Weights of a small GPT-style language model, trained from scratch on English Wikipedia.
Size: 10 layers, MLP 704 SwiGLU, 12.2M parameters.
Architecture: RMSNorm before each block, untied embeddings, normalized queries and keys.
Training: a variant of SOAP for these matrices, 489M tokens, 7464 steps.
Each number is 500 + 40 x the weight over its row's rms, rounded and kept within 0 to 999. Layers, rows and columns count from 0. Numbers have three digits each. The size before them is the row's rms in percent of the matrix's.

# up: layer 5 MLP up, 704x256, rms 0.243, rows 326-392, columns 128-191
# down: layer 5 MLP down (transposed), 704x256, rms 0.233, rows 326-392, columns 128-191
# gate: layer 5 MLP gate, 704x256, rms 0.227, rows 327-392, columns 128-191
up326 100:490446546539510553431554509484493511516489516503514529424480470523551464458523449505471530437521467460439506519418538533586506536466510339506488512511475433481532564499623503504539494459573488
down326 103:538489485517481549488560470547504441555509511455506480478462453585552543483453521459457495523521526500526540486433511486549497481465558507495554575503535510508457492488532457478491547533539586
gate327 102:478491511504510493446472530501513530533481473475488519512592493463521448486472526539443503563493579514528477534490503474501473575492497539520541474433523503515561518483533473553452578465535526
up327 104:431516473563479469467550539525483487493471496559493473510578527499488481390493584504475485537483523476509435444534565471495490495420544564557521501515488478576435489486524441564527445486537521
down327 100:449514506445435505515458519524459494502526526538494408532538482427447549432493454461516485591504498533535502465505588505508531448424480461502496494470491519513445559407450386499471506561534490
gate328 109:564573515501564523492525431514495488554481515498491543514492446527545470518551541491459445554542543483528482473457503476457458554540471547462465502500536527503563533551487455467532492513517576
up328 097:518499510485506498491542508384527471535493565494490530535534438563512527498518491451516428526496570458528574534440551570505522380526501475444430546494477490562433522487532477503484510448494507
down328 101:516534547516480484509507504447542504533481539533504456502495447430539541508576483529510458546493500487509509489437448474534441510587485471501514547534554601543478510450465521530495444557520486
gate329 103:473452482459502520502460527536502517473466540559476492469434437506381496530566539490549486522542508458415537465532545549456540452538445519590456531451464510467442437475500489497523499499405516
up329 098:525500532447500557448440495468537576512494520556568531525531478528452547408493503531502495465547553453430445457552563472519427516439490529471550480462438478513381523506496518506496532471500418
down329 103:474451511427461474554455446466478489454464520542501507477462466578468470438533397380505427482592527464519546538622482537512530467527452507558549533474521583452475474428555459533503514547484506
gate330 094:493545509533526502553523528463547439578450480483489543517499567607492468553513569502477452564604444564519485476539520507479490492502535505476550514440508556490431524496516477477540529505458464
up330 096:485418521524481482514484495499550462476489532515455504533496507497504549447498527507525428488565479455485538517517496458528536528482439559461501460437558466482413561488513562577524479450484494
down330 099:484504488532542502519559492474559592551444481444485551571531560558438552440545488489508482490542499501449489421444529523493434497511534497538504481501495437559431529548555444587477500567544491
gate331 099:510424528438496528573522501472479523447552501511426508501534450484454487552471485440526497528474478504520481539506547580497433452592564481453476501485477447492482479523532502528569586510464531
up331 097:509552532492474520506582513452512528480514539463507508512474480533497504506486512540400470464492487472518470445504450489512534466580477448468545521459425530483463538486464571514606488407429433
down331 101:554477519493475509523564487495529491460503492421546499540469563538567448479540509504577450503486444451554468457518499535503463508581503520449476529548567485502418526496458534529536571528475498
gate332 100:527571455475543575529455561546492462496430502450481487467492552511552574543496449487526495523454515502467499474472510589415459461551423484519495543519491485481493474585512476444438450528539585
up332 099:519504449531533511509494442436487498603489460434443510524578482456518526533471468466514424472499512468545448468422580493512570463474464467577509429475439492510615518543466490546528488503522500
down332 102:504499500436444480541552496509493553520538530533572479426529474494556475503562547542446488450453531482470525462462379487529536502417548496555510515467556534589511522468483508558526520523462542
gate333 098:529516494495432510439518540533484545532503506554518451487545508515469476475546470519507453404466534492515481540545526511518490555525512442419508466506468547480459608508532572487533542385541539
up333 099:507457437487530513436522520523571602447537432529522501528467498441489513449492556447508434526450507455520520500506526493518560457547569479499564513516454506537544459509496554548499506454448459
down333 101:528490464527458500528514511543544529402503528568579487491490468529465641524508543475417536481503414526411490504457556436480453491541457518514452469545485552478498459416494489475451455503506504
gate334 097:489564478442483480508559452459454486575522461499552528516604470454495494400456502489423493455429477505566472464533496527495487468486478502508580436467459524498479549469487477532538482509550488
up334 096:565505464516468546505470459533513459561528476532562527515448449502516484416523498538467553465561493512620533405543488426545533506497487493523493521537468499475506522493503443579476537458427486
down334 096:445509483542458494497515487478525435568498417451489456459449504474445491418511533565516425485476475517473479423462460522448492537517497536527451519507552526570486497506614481555486494510507512
gate335 092:444534505555532479543540533507504448523504538480517465470567537520566457531506511495479481535477529531442472437467506484475495543538545502443503512442520500558482485500500460505537532478482465
up335 097:421482511508482477548558498529517444558516499534534521447497536531495512542443449425470510392429515568516480529531530480542467473447529480457503461492530524488478534478484517439480508519417433
down335 101:597489511501527511473568531476542537464514550573499534517493482424523516489512536473462529472524499460562576501472535508537466613475526477495448537528522499482553501541483485439497477514525543
gate336 102:437482536494516455495611514514544544445542483492526509503462558465483463591512574470448488529584469473552536494491554588481521483508490525524519449575558488513479499520465496487478459465492545
up336 101:443529504448468483540501502546547546477528516453496489545473536480543467468497513557554555509560496471491513442416515465476476602487585553559507447513508519488449462507582562501544488539539504
down336 101:527508431574457575465548528537474562544529508486500478480418505512472495475545525513537537542476493469473473601494502412557500441541462465497419489520456535537518563458501492510531480541516479
gate337 104:492470568535596504499488520489439560539454527460449459468490547488515465412515438483522489469526497485509463563552472488499482496557512535435481504551473479501636544554535470546588468536440462
up337 102:521483492540482458534472489400486471528451523545553491494484541506515489502544441434546430571456465478540527520560583432508552478489458479604526499532452421470536511398549554480556501463514473
down337 105:511469491611551448540458485477522457502504503473508447492537527568481475494425481445537558489519474513500489495432445471581537508562488511572408445453466503429500512536405479508555477474453437
gate338 102:544555456507576459530440514569522464505512448455566532477472495504461507616578454453529466490496542567546550455537527442526491515485444516526504472548522524492535514565501487522543453537476573
up338 096:554480579517469477495530491456560556535508450509480510501550509482497499517493490433456488447517490487471453494446580435531525458488532588561519479537541509483504545472484421450487476521550505
down338 103:440462543560562602540537482527471474527479405480460530467552498449521541557562518440557505427579537521466506473519520458493493500519462507492445485550552491506523462519632491503513494497531564
gate339 095:429480520461465496419511498500549466552593510504566453512496516554494488513388586521518468471523472543470522527452500487547491501517510507528554483484532518543480524380531528405505478544462494
up339 090:484533522472483533528476573497508484526441495514456529487502524499436380534543472442590532464509485521501489466482552497467475490453525477448588578532523489505517446527495529506484523501500495
down339 094:487500460469450438480501469425537442471562509528481488575451484533605525567434495510515453470451525493548537485547481440557488554531512465489485480551546507531485499481389469428470534538494486
gate340 104:436463443543486409449527492500536415488500512542473540470511571499526513545577534467476512481493516501484470547499500494441470561496437536486485475578513556508484475529607457511546527494493549
up340 103:434534515543444456520495454451439566506585450491559587477497416520545475499532528491502544529381429474462525558508472483522520491542587448547504505601531441540515476517533525444482489566501563
down340 107:530476464496504517545512485419465541504420528478476471492521542467488527480488533455431509475524500464521429581547498480535454510487567465517480468525408523521551500501536501520462472523498532
gate341 101:519447546577567535480523609434478439537521550510500517545549551480501481465501499484551473508531511529508473542490530535515500524563491532517483419512449527529505507529554416530524556524472560
up341 102:436525482459503423485485504566543413495495557419467529526523538577484436469482532417511509442509425487518590434471493469443559478445486487526452512483516485471582496559505411488505503423559556
down341 107:527435536451574522554568482534484513527519395466446542498496474473499470479443522485454469484494481497509478456511500495471479519454461462447533497476534534458523537538466558439499535485438519
gate342 109:577598526530444487438462499475478439511527515542449497501463451552488534492499440473486530505491494498542448494510507496485469504446474482475504490602535507488465511489461472557499467547539501
up342 108:507566461530522506541459524480473515462490486482510540481500536491429534557455544512545465476511490438508556496555475516561481532492581474520474548436509486420434598532473521534517524507489442
down342 094:482448476504475409451424539472527576530421497484506574474481557605485518482498511531511498550515514578504396449546423506489461497515530513436555478505593505513477491441494515466463521405524411
gate343 104:478526478413429529483526472488549507524483522492537495492465547448579472561508522484507462579508459458548547499499452560489467474486488497523509527491508484470479555450476484530464556509414516
up343 099:468492491403500524383500494457477459546471513530501556480417485567517457430560476467451489486438477477480534490464459462443472434522471460453590487488567441482482516441459445487482529511556504
down343 101:408457523510430477476452516439512542587507388479529532496492547474472439508482535512481473526525522451541491588479483559498504460483533501499453520515455511438504462488530504487501515484471536
gate344 100:494566470485454507501484498443489521479530494483523517576492415467428458472452483441429501512427483507473484433513503520495521493501535545566438426509504426506467477525545471491610510563536501
up344 094:520478570497553527617545557488465452467475480529475571472531577548535504604512544452455509546509465500520470551522511516514502475472516453488484529498486558537470418503485609411520553566510528
down344 095:464571522498456499513498453555377465482473517475488523502577475467438434535411534527484511451523524477543532475530493454532511496507557564520480517457453485512489533480511489512507557546513518
gate345 098:460430522408571520477405484482492554566524485505537554522552536524518510468550553472477504518500474492498499492484584460532478530479542485524564476493489446476550448476481528547518494528499520
up345 099:493496464508475476481629534512530477493485450503482487465450472534518528500465457488521477570527532496549485519474543487519537430445474463475528517506527535505468522512471520490494475492465515
down345 098:486572485554444427533515483508591442476522502508506473449488474428450499545519492493556481478449482489430491550554516471497456558529445456554462511488449496583431438534478515512516472524463490
gate346 095:515504456540523504478494547495561431500453489462512450611603473510480506523524532496537470427561543544474519540494567506574500493440567494527523484496527527439529533509558468441485426507467488
up346 094:463463506505510406541532443493494532532516543565513555542499496528464477489560529481500472430514506577509434454475559537433501508477489474437486495489514444514493480543482483511490540443457484
down346 096:511502444483487497417461479529480558500506456551550481460485445532514502553510528562500513586553489464512577500501471494540480509526550493490448447527567509447517486552504504463477527555558475
gate347 097:476496522504482495578537501577554472534488489530464524510579495489455507523538587411472483478509495462538471566449487461452576523435439523550512492469533580471501527489515570413527531489525489
up347 099:531448448473534568518459494521507474517518479491541547467517473438434460490528466433483500481504464539476488493505500537501483461494529444576503478507527451552542562526453468500527574558492488
down347 097:491519484504534508546517451445514448552575546479479452541526550487524489523418526529520418468472506517455480535442477505489550492506514543535485536530483443594465492501493512511516462486454487
gate348 096:564489476444552554572539577465520483501494472488564533481515524581522499494524505517523536479549508512500527452500489433509479483448482532515529551480488463541507538495585492544544462564473550
up348 095:514572456459525540502526417494491480517503532426447501479394446558551486510491414511530559547518482490515560495472489488465429445437488406519484548458451533516508528464503496534455524479500521
down348 098:540491497506500506556539488440448391530516480523497517580488542479551437539497476485542439529536568589532462572589522494508470500518452553457506456562546477470483516483476507485488503510622526
gate349 098:505522491456538514517498508457528407495538590493535566416464559450460542451508609516509567492556514527520466431496547490501458481509475525482455537563502471564573498598454503555418457481453446
up349 098:578508469482498480494504485512450504536445546454505512449466502540462591460512507485558585551433499453489502514510498533477491494486447509499529541500519544465507446534556533462406446499503436
down349 097:526496540399535533472547463539529542459443494471589429577508387471529482534519441503533511519497460489428506495494477468496448519512501502526444497506453502519551538504452507504472539457567530
gate350 098:521525521454482515489552507523476487472547475484489530524456558480510508461412481530444531571483561488410502567487463468493501547508523480556452517541502394499462429599510499445508491486516473
up350 097:492482548499419529548512542413559459464497518472504543537518558505558548569520458598498475520556535544497434475513441507443501541513450476459516505504530451501423429522486551498506512574487494
down350 101:472521493504426516491446513532485441507555524450435469497402523494513547463480473426512503490529539494504556432491492503455510432514496459514514511550524454519528476541508570551468528534511526
gate351 095:524501550543490553534422455525495476486484440426541444478462523531488485408508533493472488514489556435533518499531566548535418484469479519512479531558555554526587506546517428512516557501498490
up351 098:490468479542521523471544523458496510540504503535523545454556462538548563529470488433508568453433529521499551516495499518572517463492470516472412504506490566483479507520513565562543558442504518
down351 098:508501550481520526524556483483523451509520579545494509508425518483458487490512543514543480539507504473494581590451467528547508489514582524471421569519469524446491509507528557563487558467486475
gate352 096:491470544524586465472474458491502490505548500486606553511518499480456514501544586507528488535512527453459503479553532525473548506457477460437440512536522469390534537472517489502482536523581418
up352 093:483448543415534472501474471448490545580436483461428505434464536488538515518483512609476505513442458515389535499500474530509401505509425435450512541439547461511542474568482413489512527479443520
down352 099:466453528464465506421431512498458474421529587516438547488469492529484492518497528525500565521471549516488542483447523509479476499489504414376493539490533566511472536567543445475534540489467564
gate353 103:528469463484487502448479453479571530475578537494455561462508469469551507512476515533560488534535556428495475574520556501494494518448431546490510484485476457471550539532526483485486576432511391
up353 102:548555460500461467550544512473482469530443536582500534417489527502528508524451475497551477519472585475511530474457438505536460483553472502550522482577563590518555504558467516468468472474504518
down353 101:511455470441441568511490441558545512533484523536520429542458478436543485462507471524472472408519503497405533467487488506503459522457516445574591508537555443459505539476505456496526511456512520
gate354 097:517535475448513506464482535582462523419480462512575521466534453513488479457489391524514513480467455530434481471529519465449481528552542450511561522481551471481495460548459455541555544492487460
up354 097:439546441476483534523424456448452482482557502535473516482469447497505444474503509473521498460516461456597580520465458487468526388528527499478529460507495438494474500508520535518500451565506473
down354 102:425498549419483569528496468448473511548487448481432556531521482503506451496480548486475569518549475496509465540455481496443514432487547483401457533456473486524430529409558528540478493497518477
gate355 096:467566536472511514574452583564538506469434496473507486474501458496476458464499525463449512541446479574561478515399473503465497512475483496539526508536545520474506521521530473538535574550462507
up355 100:418497476435534512512495448522528531439489452515515534562461558537424447457514449474476532532453482510399579570493420502524492541582510510469524514459499513495525481489464459523491484425477483
down355 098:523524541506515516495492491503502574453451458419428494497565494468506507497444479497535461548467431568477528454558509559479497521439452479515499517516429461445475568448478490480522521500490527
gate356 099:550464536550536468494486563439533534462530522459549553451483504437540487569553522485523534438583479519522431416440503464455522469528514522401488440502536523507480483511517532460495510429511460
up356 096:501483485462474483522418507559501456452437545450467552483512520577549468498447583562524511450463452526465486474468492471426465516471500462391582441466456521508533471512561404505497503489508423
down356 100:479485514526462399461456484431497523455548534495513514513548601494457506482484496455449518427459507534543523519512524471572468474474515570512490479535435479510470504506540466523510395454486477
gate357 102:493514441554509533547580481494419504479447442490444558492497508479545512511497482550474484552509500532483481472523503487489544523440495490545508490528446470482555430493453487507534532524478428
up357 107:521484461552591571530563561475478461461430534407552527502511518487509470506482455494505508537514531383554543487492509494487411483461523528528548544445494459442469474463527586548492438585456444
down357 102:541532554464500489550529624541508532479530479504522496424562530535469461519434473492498498482512481490521563488415457465519489497444475491515566498509460525531443491444510511529492445488442463
gate358 101:489545492545517516469508476528557528431511515525477571442531520509492498482492479443477526538438504505549501434452495495519431566519582494573467429543546429542553480459499481478492461472427486
up358 096:509550525446429508470459521480479469458470432466531542445533467522540477525450456484552495443504437505462562483447439555537615517520562490517519431480557500473452440482535464494472479477488441
down358 102:518517491486462437409531485558544501510552502503523546463511532514496440522573451488523468552475475571495495505419463511533509511460522527551467467523481490443439460430518437508526480419465443
gate359 113:475501493531510517529485513482487499504518514374534498505524471503407435476454445462489510485543591527522493518509504476600511426535503477437468492471547443568501494525527565506494532445510464
up359 097:451482441495526510477489507543536471451514471465535500421511507507583513455527560521621516466513473474479516470398479501471524466432476534528502442509510472514517577434434472524443539495499486
down359 086:556529493567545549478466534499464519521477541518568478467564470558525473445539561510404477501515504480488477536524483510419475487508378521534526556456521535501524454508555493453542542541443509
gate360 094:519448486537499471417527463472424501562422536414497496492493508519488471480479554539509438583491483443484553422448516472492560548443514489537470542476470544459450446530454514460513492518509455
up360 100:418516512452492404557507455420494487438488509527527485526470519446526449415510518510485599525489490495602490502510493497489508568498491443538548476526527449480490431440498548482498485510555483
down360 099:444447482483484518525485457407447555469549518494502455465493532520508453488489460450421468540484481456560509499458467498465479510475548545516477443504559528448561542488471497479458495510425479
gate361 102:548466511481468523468419480501486508526474492568495583525489474523378493453463479499562476515432478454487512557556459479483506427467444445518537491471552557476528486480478468430465494500454465
up361 097:539512533524531464492558500573540541512492463483464494506547512530459444492493443434534484453472523463523531484487527510566612495502444490487529460580561559486522459552517483527565522543482504
down361 103:476504508516603465538461454490530509577504479524560465503569506488472576504433522492505547501442446451467475500511507536433518431509472466499469535429536462464487495562473429474503525444433483
gate362 104:497467451515448551464535553503543436531457553504467434492550490481462511427469455510522531451396532458510471515539526539477468526536532537495528486514470453496531514516544520484473468543535482
up362 107:508471506423480429475524413565474477539500439510524426457487471494495531471477468494488520540504503482471469444451543479478541469431459548490419498448399553494502502429519472504565499482512519
down362 107:490467545449554517419494460508453534499547491579417477523473502567548472517537537526525546587569518539399502445428509484524461474516480534462509458512550569507518430501510500528496494534490468
gate363 097:535512445498417542441603528565531444511484577534504565468463541525519456549498515450475494414540508433500560492532460519487485507488488509467532481488531465550556516574493586389521563487487534
up363 102:518556544413513517559525440460488427515455557456453478561511491512510539472499488457452470477533490557482504412470510500487577426442516547481384445423453446473503535497489481546493523465547465
down363 090:536442514481464558498440569495482512534458493563549490497500481501516489493488526576486434475487451529488422514470553540582453625539501515509523461517513490487500472542480547493499451453447550
gate364 104:439465532479465516503520543521465525498509409478508525407517540536457484464480445490482487502527476493561534438598508548558527494579459413480504525543514468476443449431543438465473464494402441
up364 100:554461509479535557581499482465488531512477526478489498567482467514452532494514480578528478503568455456524507450511499394495514494508522489497461419475436437520537505521515472416584461496534540
down364 096:478479552542522446497502529450489464547527458567511492485578501493427423558555513547559456455548497500488467537480528509587533510484533443541568547542497477510527510539446489502506509565400540
gate365 101:513531498444552416554530568525495516542442475424527490556507482557483474454494452534482501459486564494470456454429576451453438480507487557579471453480582473537456461548458512489464464510589516
up365 102:473522474501510496426594468603504535483504551483448535567546485480467457448535537545450551488499499444576427571447442485466545511475547602445526433507503507463478456455463504445452485577487491
down365 099:562483483531561445486537466545471480545514447489476517509436490519480472465473489451505515491493482468532498482367535455518527511540507467530477527532519465548589490497509498514516488544497462
gate366 101:557483452532522522533458473464500451493473526572567491376549559546502549498499477522480535490550469505495537448542589548447522529516461458512495518437486499454514491540433479584491502453506456
up366 102:541489525538454540480497496486474466424477465574605484450467515424517545477445501489578472461559466507492467476494561502571478494541490505446473521570487467454546473502450453474537485596471526
down366 100:496562500454525550481468481560442479454485499482539461425537569471478501524523463454450522529485551429495427452516468529474527436468579461490580585499425510536496517527506512536510516527538576
gate367 091:501514431471545475463474555479480564453571498501442446440450573480464499506533559499495532513537570441533483425475486526474473439462494516508546527485485467454548562491562449543516513395530450
up367 092:512432457452491507457524580528447549528488502445517499521545463440518492504513480443493526591510573484523467502539461546504510430518592523472547549505526536472474582485522462534540520527458504
down367 091:515534518517499559508475500514523514471488588505582530471503510483569533458437450525547584533495460508505536488451500477426461557533495475480535502452414553509502527475481566580486490415592561
gate368 103:558531496497517571550512473480432526429534560539492477527566492593504474472518462463524463468455507556497499474526537482587581568485504524508475532471587549503498564493523566488539504511483559
up368 100:536532417530461520475471519461453469418523537514523495475533494559495546469466514420576492392495556544524498472568521455518505552503531491497534531485478549480454478387551553469465495462503476
down368 103:477578498587482520538496559489425547573489496452431569542533542584523511506572483445503498473407556527544427506499527483466545598475467528529443444537459508493483492490489519442568491489535494
gate369 096:438513506536500437499547464540509450489449469496496446511557429513505548528481469491524458543556468493492510493495464465527503547554486403489508565465483471430482537555497533503504454483578489
up369 094:487509438511479540514480503550524582546457465521555485493542484500560458513480511463475521461471456528439431557532490491454514405499513516527528570418430569505474564464504527436456565512496560
down369 098:512469460522456500482520561496482522518502458461518505452460516507551505513443444480500572448558502509513453418542474466558478517480443510565478489548475430518485495482516521463479519495463564
gate370 095:468460538505491561489435480494429477514536492532486509445467518527467529483478466466481531491449445479539516505491467525489446513530469446467535496492494495465486488571489568535520447471535587
up370 096:508531513512420491478532484462543484488480456433458513549469517520540448540577513485540479509426468560462446506534513488451431555481529371511544486546437589582469565485507428518546531471519457
down370 095:505465481576470440470467528562379476496557529485468473469538533461461550486494585462457535507549540506482492507526518473510585486467542478407445505461443531443500547469465455547423465447514545
gate371 093:498512472530527510465443452394501526419515470511512558476482518429505576512574532479530425472557594470495511414522511511511403451552443538604554481519508521430513467468536431507537573528490456
up371 102:450507529568505441468472447505443517503477424525544407442523515590459515467490570494513429547498485538446487522460513494555495468473421447518512491426497539481447503537484403458500459424492451
down371 099:466552536487529570548442576530469520493531496489507467507496610545533476494549537510454515470559516432509447520484555494546559486418513475507459457529486500529481469484485530526553496507415502
gate372 097:556491515500536464493486491490473462476561529474500621425506515457511477536493538567442484509503500469492516555486522451565519492577532535509508558535439454522439547545526474510467498531464504
up372 096:462518510498581589485540462476434544518414508495486484546518462470479512523537469480491545503546479494486519495514474533504478547544551509433586455468455525444534506498445496575415439438439514
down372 093:528486515425528492424543455428483550502486504483536547452450471437504577509479436500477567496473495419538495522377454540465538521473509531538505554481491466538480506529540485500522504514485517
gate373 104:439490523486467558464483523514567522464486545453484474470457506516511516501539489503437483504482494463586570501403512545550608524516479489428487539469535509508491496516617481562505553488523509
up373 102:555567460505509444493524462520547514476516568446557511469528533573517549549473493504536500519518520497471422513558442414479473518523432453480546469492560529471515504450504547521459511546445419
down373 098:505564488525545471487512464541523468462398473464496441532442482474520558450550513514549527463464498567544542519597503499550490484504521471464517498426457525497544500521430589472468487451580466
gate374 098:487432516453503526501456452496553566556488516480497545439527541563464514438448429524452552523530489537518531487482486444609494547480519478517439438491515519542486446531524498456466458539549442
up374 098:428515516452517531477541462537516448545481498512485503505520477599497605511510521525514540509465557533472581509491606490542611456475490516503448496477470474519437522466468497484561518471554557
down374 101:479556430519544526534444506480432526448536500468490449459458575443562571536516466549514537578522441448455573470299444521521430484504534498474445489500437441510482522527562505540568491417416462
gate375 102:502568554498508474492459514533531500552472466548495537443520475471507406452488527424518504390482537430521538508462511559500472490500467516504516492541516451523553423503512454450464461530460545
up375 101:497468470537454492470484561422548448547536433439561514514486470482487491560517466491408503524480468549467461493529447535545539520482533473541450513483501474585504426493479537527482482498535424
down375 097:551437565439451454556509514454563470470519497550468417499574501516448519532486484529443546479485521576514517482434636570452495512493507496490479529507521469538387535516472538481496503511588486
gate376 101:519468519504505446521486488535494469514522494471601519470471443538528492516512529458539520537440496490465503483484570469434468510534490538542522535507491532426580495498588564563525488504485564
up376 100:469490516486497518435480495596490478466492513499468540478534429506544406479551451435473464506475405550484482476478531457576545447487462511556523484526488497470551533506489556537520524562486441
down376 100:454508509552484415493486534569518475505570523544453501493605573504448489525539552482456433552512487531474503497452574524489530480509371415509499488486494498551510469493528510577495529523560522
gate377 095:443541502476588461526614483503520481512531532439503496491431472544494466488574542455491506497500559463529516518501517491462479502488500468430517536500485412553516535607505467501526516499479409
up377 096:521544498453474427481517479480532522461484563415537515506534450500529442489505522497460517457484559486519470475462523451418528564488464494455516507515494511471432536520511405588459484489466542
down377 096:526508542495510516518507527463493525579534461473535492436476483503516509514544457537539527425585489540542455554638446513550457506497538502525471491510512439471560553517449489486480448555482507
gate378 095:448544458530551474493524475537491551476453529555460555479522491506376593520484501528504546464587499490473495514483456491520520438548495533525527495494503579480461500495483509476460582503576457
up378 100:545466517477535524466502526514471499513447448497508475510499484485513557435551509485484485494501420567584529481531450511413533461484515539482527463427547487458547498475460526530539550465495454
down378 104:555507511476501545462487354486494461534541468562507481440497537524517446523492538504526536540598511461453452537523483463513468483574438479537543528462498523484586528502530433546467506491569555
gate379 099:599513482515553527551450579517480556535488464475506523447435522530444549520455512523497485482437568615471505521498468501444497477526565466418428487477537521511548570577498478445533475472418521
up379 096:472496456505552476628416547442473474501498485484527519494512434495513534524490411534499531456452586490387559458509556498473540546592519510434481478473485490605513540469489491417497556513508535
down379 099:560419485495523498537516486462553480419471497492548509454472473468458490496551493478526522481431531548487581487500508516454518623530467503489479476527497462540543516491526546456469529408495529
gate380 101:522448470524542497479529572556580515500468441439557468477446546531573466430536479488527567531464507461487512472510462501491521527483529498511495499537520502468480466466555522488525502460526524
up380 106:502537496543532454455511529496524529496532452532543470484507526485436483568574482474489550555463481531503530500514487499560540398447459508473441476462516468549465528520421512477536499494532546
down380 096:476513549563427464467501433438557508524554431457505442492533547458500468481458534508557561522509467499520484567471489469473427480420506481501456562509521515504534528450434550448479546467440551
gate381 103:499515462472443516504464545544483451572495502476499497479520480456539512510469430517534498485466513480516469493508452446546458449554502503464499456522500460493489515543540540495487496476483572
up381 106:456457473455613461518520475537525485542496546484552455464480492533513476505540521552584474484516538526512480459629421499497540448464512470498561499520553437505540468503522550475437510478553515
down381 109:462523547458511530521522505539487419512528456500517443506560509468461515519608541573602475534541455559479556539448571518458488456495513562451497553493544483488535474560459536436526516455489469
gate382 093:531532460445536540546501563457514475451510499453483483542555521544468486518538468532412483523446519566440499492489517572517488496522523610505474511499476495513500483475458481495450519527516439
up382 103:479529504454504531516539516527505528460539495492510512524502510515571544575498555554419513436462543523518525449517501440470461467444461483534539474601534501504467475564453522485511476534515480
down382 100:514477506452577494459475477517536442507390444567495506484519519443555455473559443528554499479454519489467470443433513537509479533603465424532463514467528498501491467522469471449529516536446463
gate383 094:534577494523419479492457575517457517538517501633567487480576453430508522551502543505498487533475523395517394574471477531524537563496469472501494594550503508468507505513520472510471527477493527
up383 097:473462479480551486466454515524481465495489550560508476507575461502622501547445553593518541544516538448450488486494532461459525559527502477511461517456536494500492508494562553550503552593465511
down383 098:540537502489521457423492560531532479463496506488503470554546486516476475526413504477417523469513543464518502482535457520504545526373569514497520546468479495479468467523538506480523499528486479
gate384 101:473456414479502495466495507492471562493494479529558534476460511462490486477474518546476546582587493479536535624446511515522531555486477465448545507463522534450516545568496540587564528507499561
up384 098:536553508469455588562571461482573549449488502443502483495507531487460494505492526447550412504497590493537454520522494495445498495531417457450506544458512476518500492540430496505428385523485508
down384 104:482491604500552516499470513507500529445497484474525407492573502548542450487532532460521475448507503510449507450520540518546502478537463591479521432473550536585573461437486511508520434457488493
gate385 101:473509507488488534475476491449531547385569501449499521487523482501492584443566405557534512495502497527452516475552447474469525493477458530583460562441468470423545547486538493522447492531471470
up385 101:514516553544511512542476505577439445516485521538514463535444481491467463523515548472477472489518512562589477487480510495483478539489470491419490552550487438482530556480462464493465450511504479
down385 101:502548501494483502511472435459502478494469475446461538483460458507452505560474547461394484423540420494515501452578567489488470521473523470509482542492440486483511521542490491511496551502459602
gate386 090:471538508477482546504429416521487458484474463503609559505522513487563512429518480532554561562553552433551545471549534431450556489513464513485501503471496531464502475563454535532416497467533452
up386 099:437497491392583507455501438552479515519501544476511545522519554516566459532498507550473513502549547533524519484551512448567520506505491529531522469487478498516479553446418456548520473529483494
down386 079:519501537510502548532483459439528493509461466500502545467459560484575452500561542497499425571517496454530521474496542493489522464530489604491503497518491498520488468549465448524483541514558423
gate387 098:476489544482466458521575446436559467489544487504472449533559476413487526471453501520472488524513449558534550512537559433508467512531444484443555499537488509531433517537456513432421539556527552
up387 105:452420525527516431481484530484502460499517481483479438492424497502523489540513523489490545449474524495461454551510437524533511505541508496511470561544452478511485409522549517578539402379495477
down387 096:594499468476496563574454500576481541552460456510518480489495444508513478452493497501420483559486501554533512530367456626463500416505510478527541437481510511468415518497513543447489507512551531
gate388 097:570522509571461505461467437516531480525487559489492530494514490554444450536539476440516543495518546493467474451537502458537518475480483511533494484505486518525515468484490453509519439525511498
up388 103:400503558514439494455514514558534510502514489453498479516497493517478582407538425485497478529475613492503424446488470474471538506474463498422492494559546557493391601471509524455513534489510500
down388 102:501479462463471491464495518538567525550437509473528400513511505454507540504525505475509559471448536482594504476470539510454567461502523499498519546557527552454483566479505485541486621521444514
gate389 098:466469480530509460497514598545503511487494510470553535470472426481544495549479480493552493545578470609579475542528529483548495450495537481531468483511498520564575506569534505426430540506542483
up389 094:578560487492498512499536538471491534506481516531424518458606467508546439491424511519519533539498571458529443449519440492502516434477558528512483547504518494493538477521463474521463539537541471
down389 101:461465490425402544427535450482450530516475470512541512541474549533457464493483477432469496468511575461483512461451466473532468417490483481442504450499457435533481535511534572498450547540495474
gate390 107:576498451468492540501468536540557520525548574424505495557467402484559560434506462500420540541539516501490492542535440506551528468510466477470576466495608488483476537544508549515558503480532512
up390 110:524494537416539502506537501490489491517547465545503562554438537474494462466408491534450490482536507512509560508583462504548480480506544531450451551510585562479493525473513547511597490535496515
down390 095:509487507519487468477452459465569445414528475510438532543562474543457597462495468450512524569455490512526450512483516524433526487357473444434466465506491509513507530527458446522494529465577492
gate391 102:576510436549516521477505512507433509495506471429468554466511508530574450450492449507446515481496483437496484482533577523608479511507482562486515482475484432557576515523464510544545541465570500
up391 110:533514476498575535454507482592519466458482555439562491471460524457450455435516551529418544459509533506494470503560467507481485512513490441432452546542518471484468386487506528484426517478524534
down391 104:573591512425513532493529478521463531468516475504528496511494545528562509513465491502427520501518482504506425583475479520472470537498444513505536447484461438576418498549456464495444544521503469
gate392 106:590526482470559496424537522506545539482501516447535539636500496504535585484542494539457387466481655528503536512493468513497485517543499487471482412480447495499446532612509441504519463512458568
up392 108:502459389453508504468470447471492545485519520474489430557560501518400525534469535559513498447517515471477416510500521519531574552465461541464500487512531474469384433510456496462463540539552530
down392 104:493479496512503518529509437444477502442516499498475466494464498509540483566460475471480581490506477533483496514322512542515458488495493543478532554459546468479476435486545494509538482575570554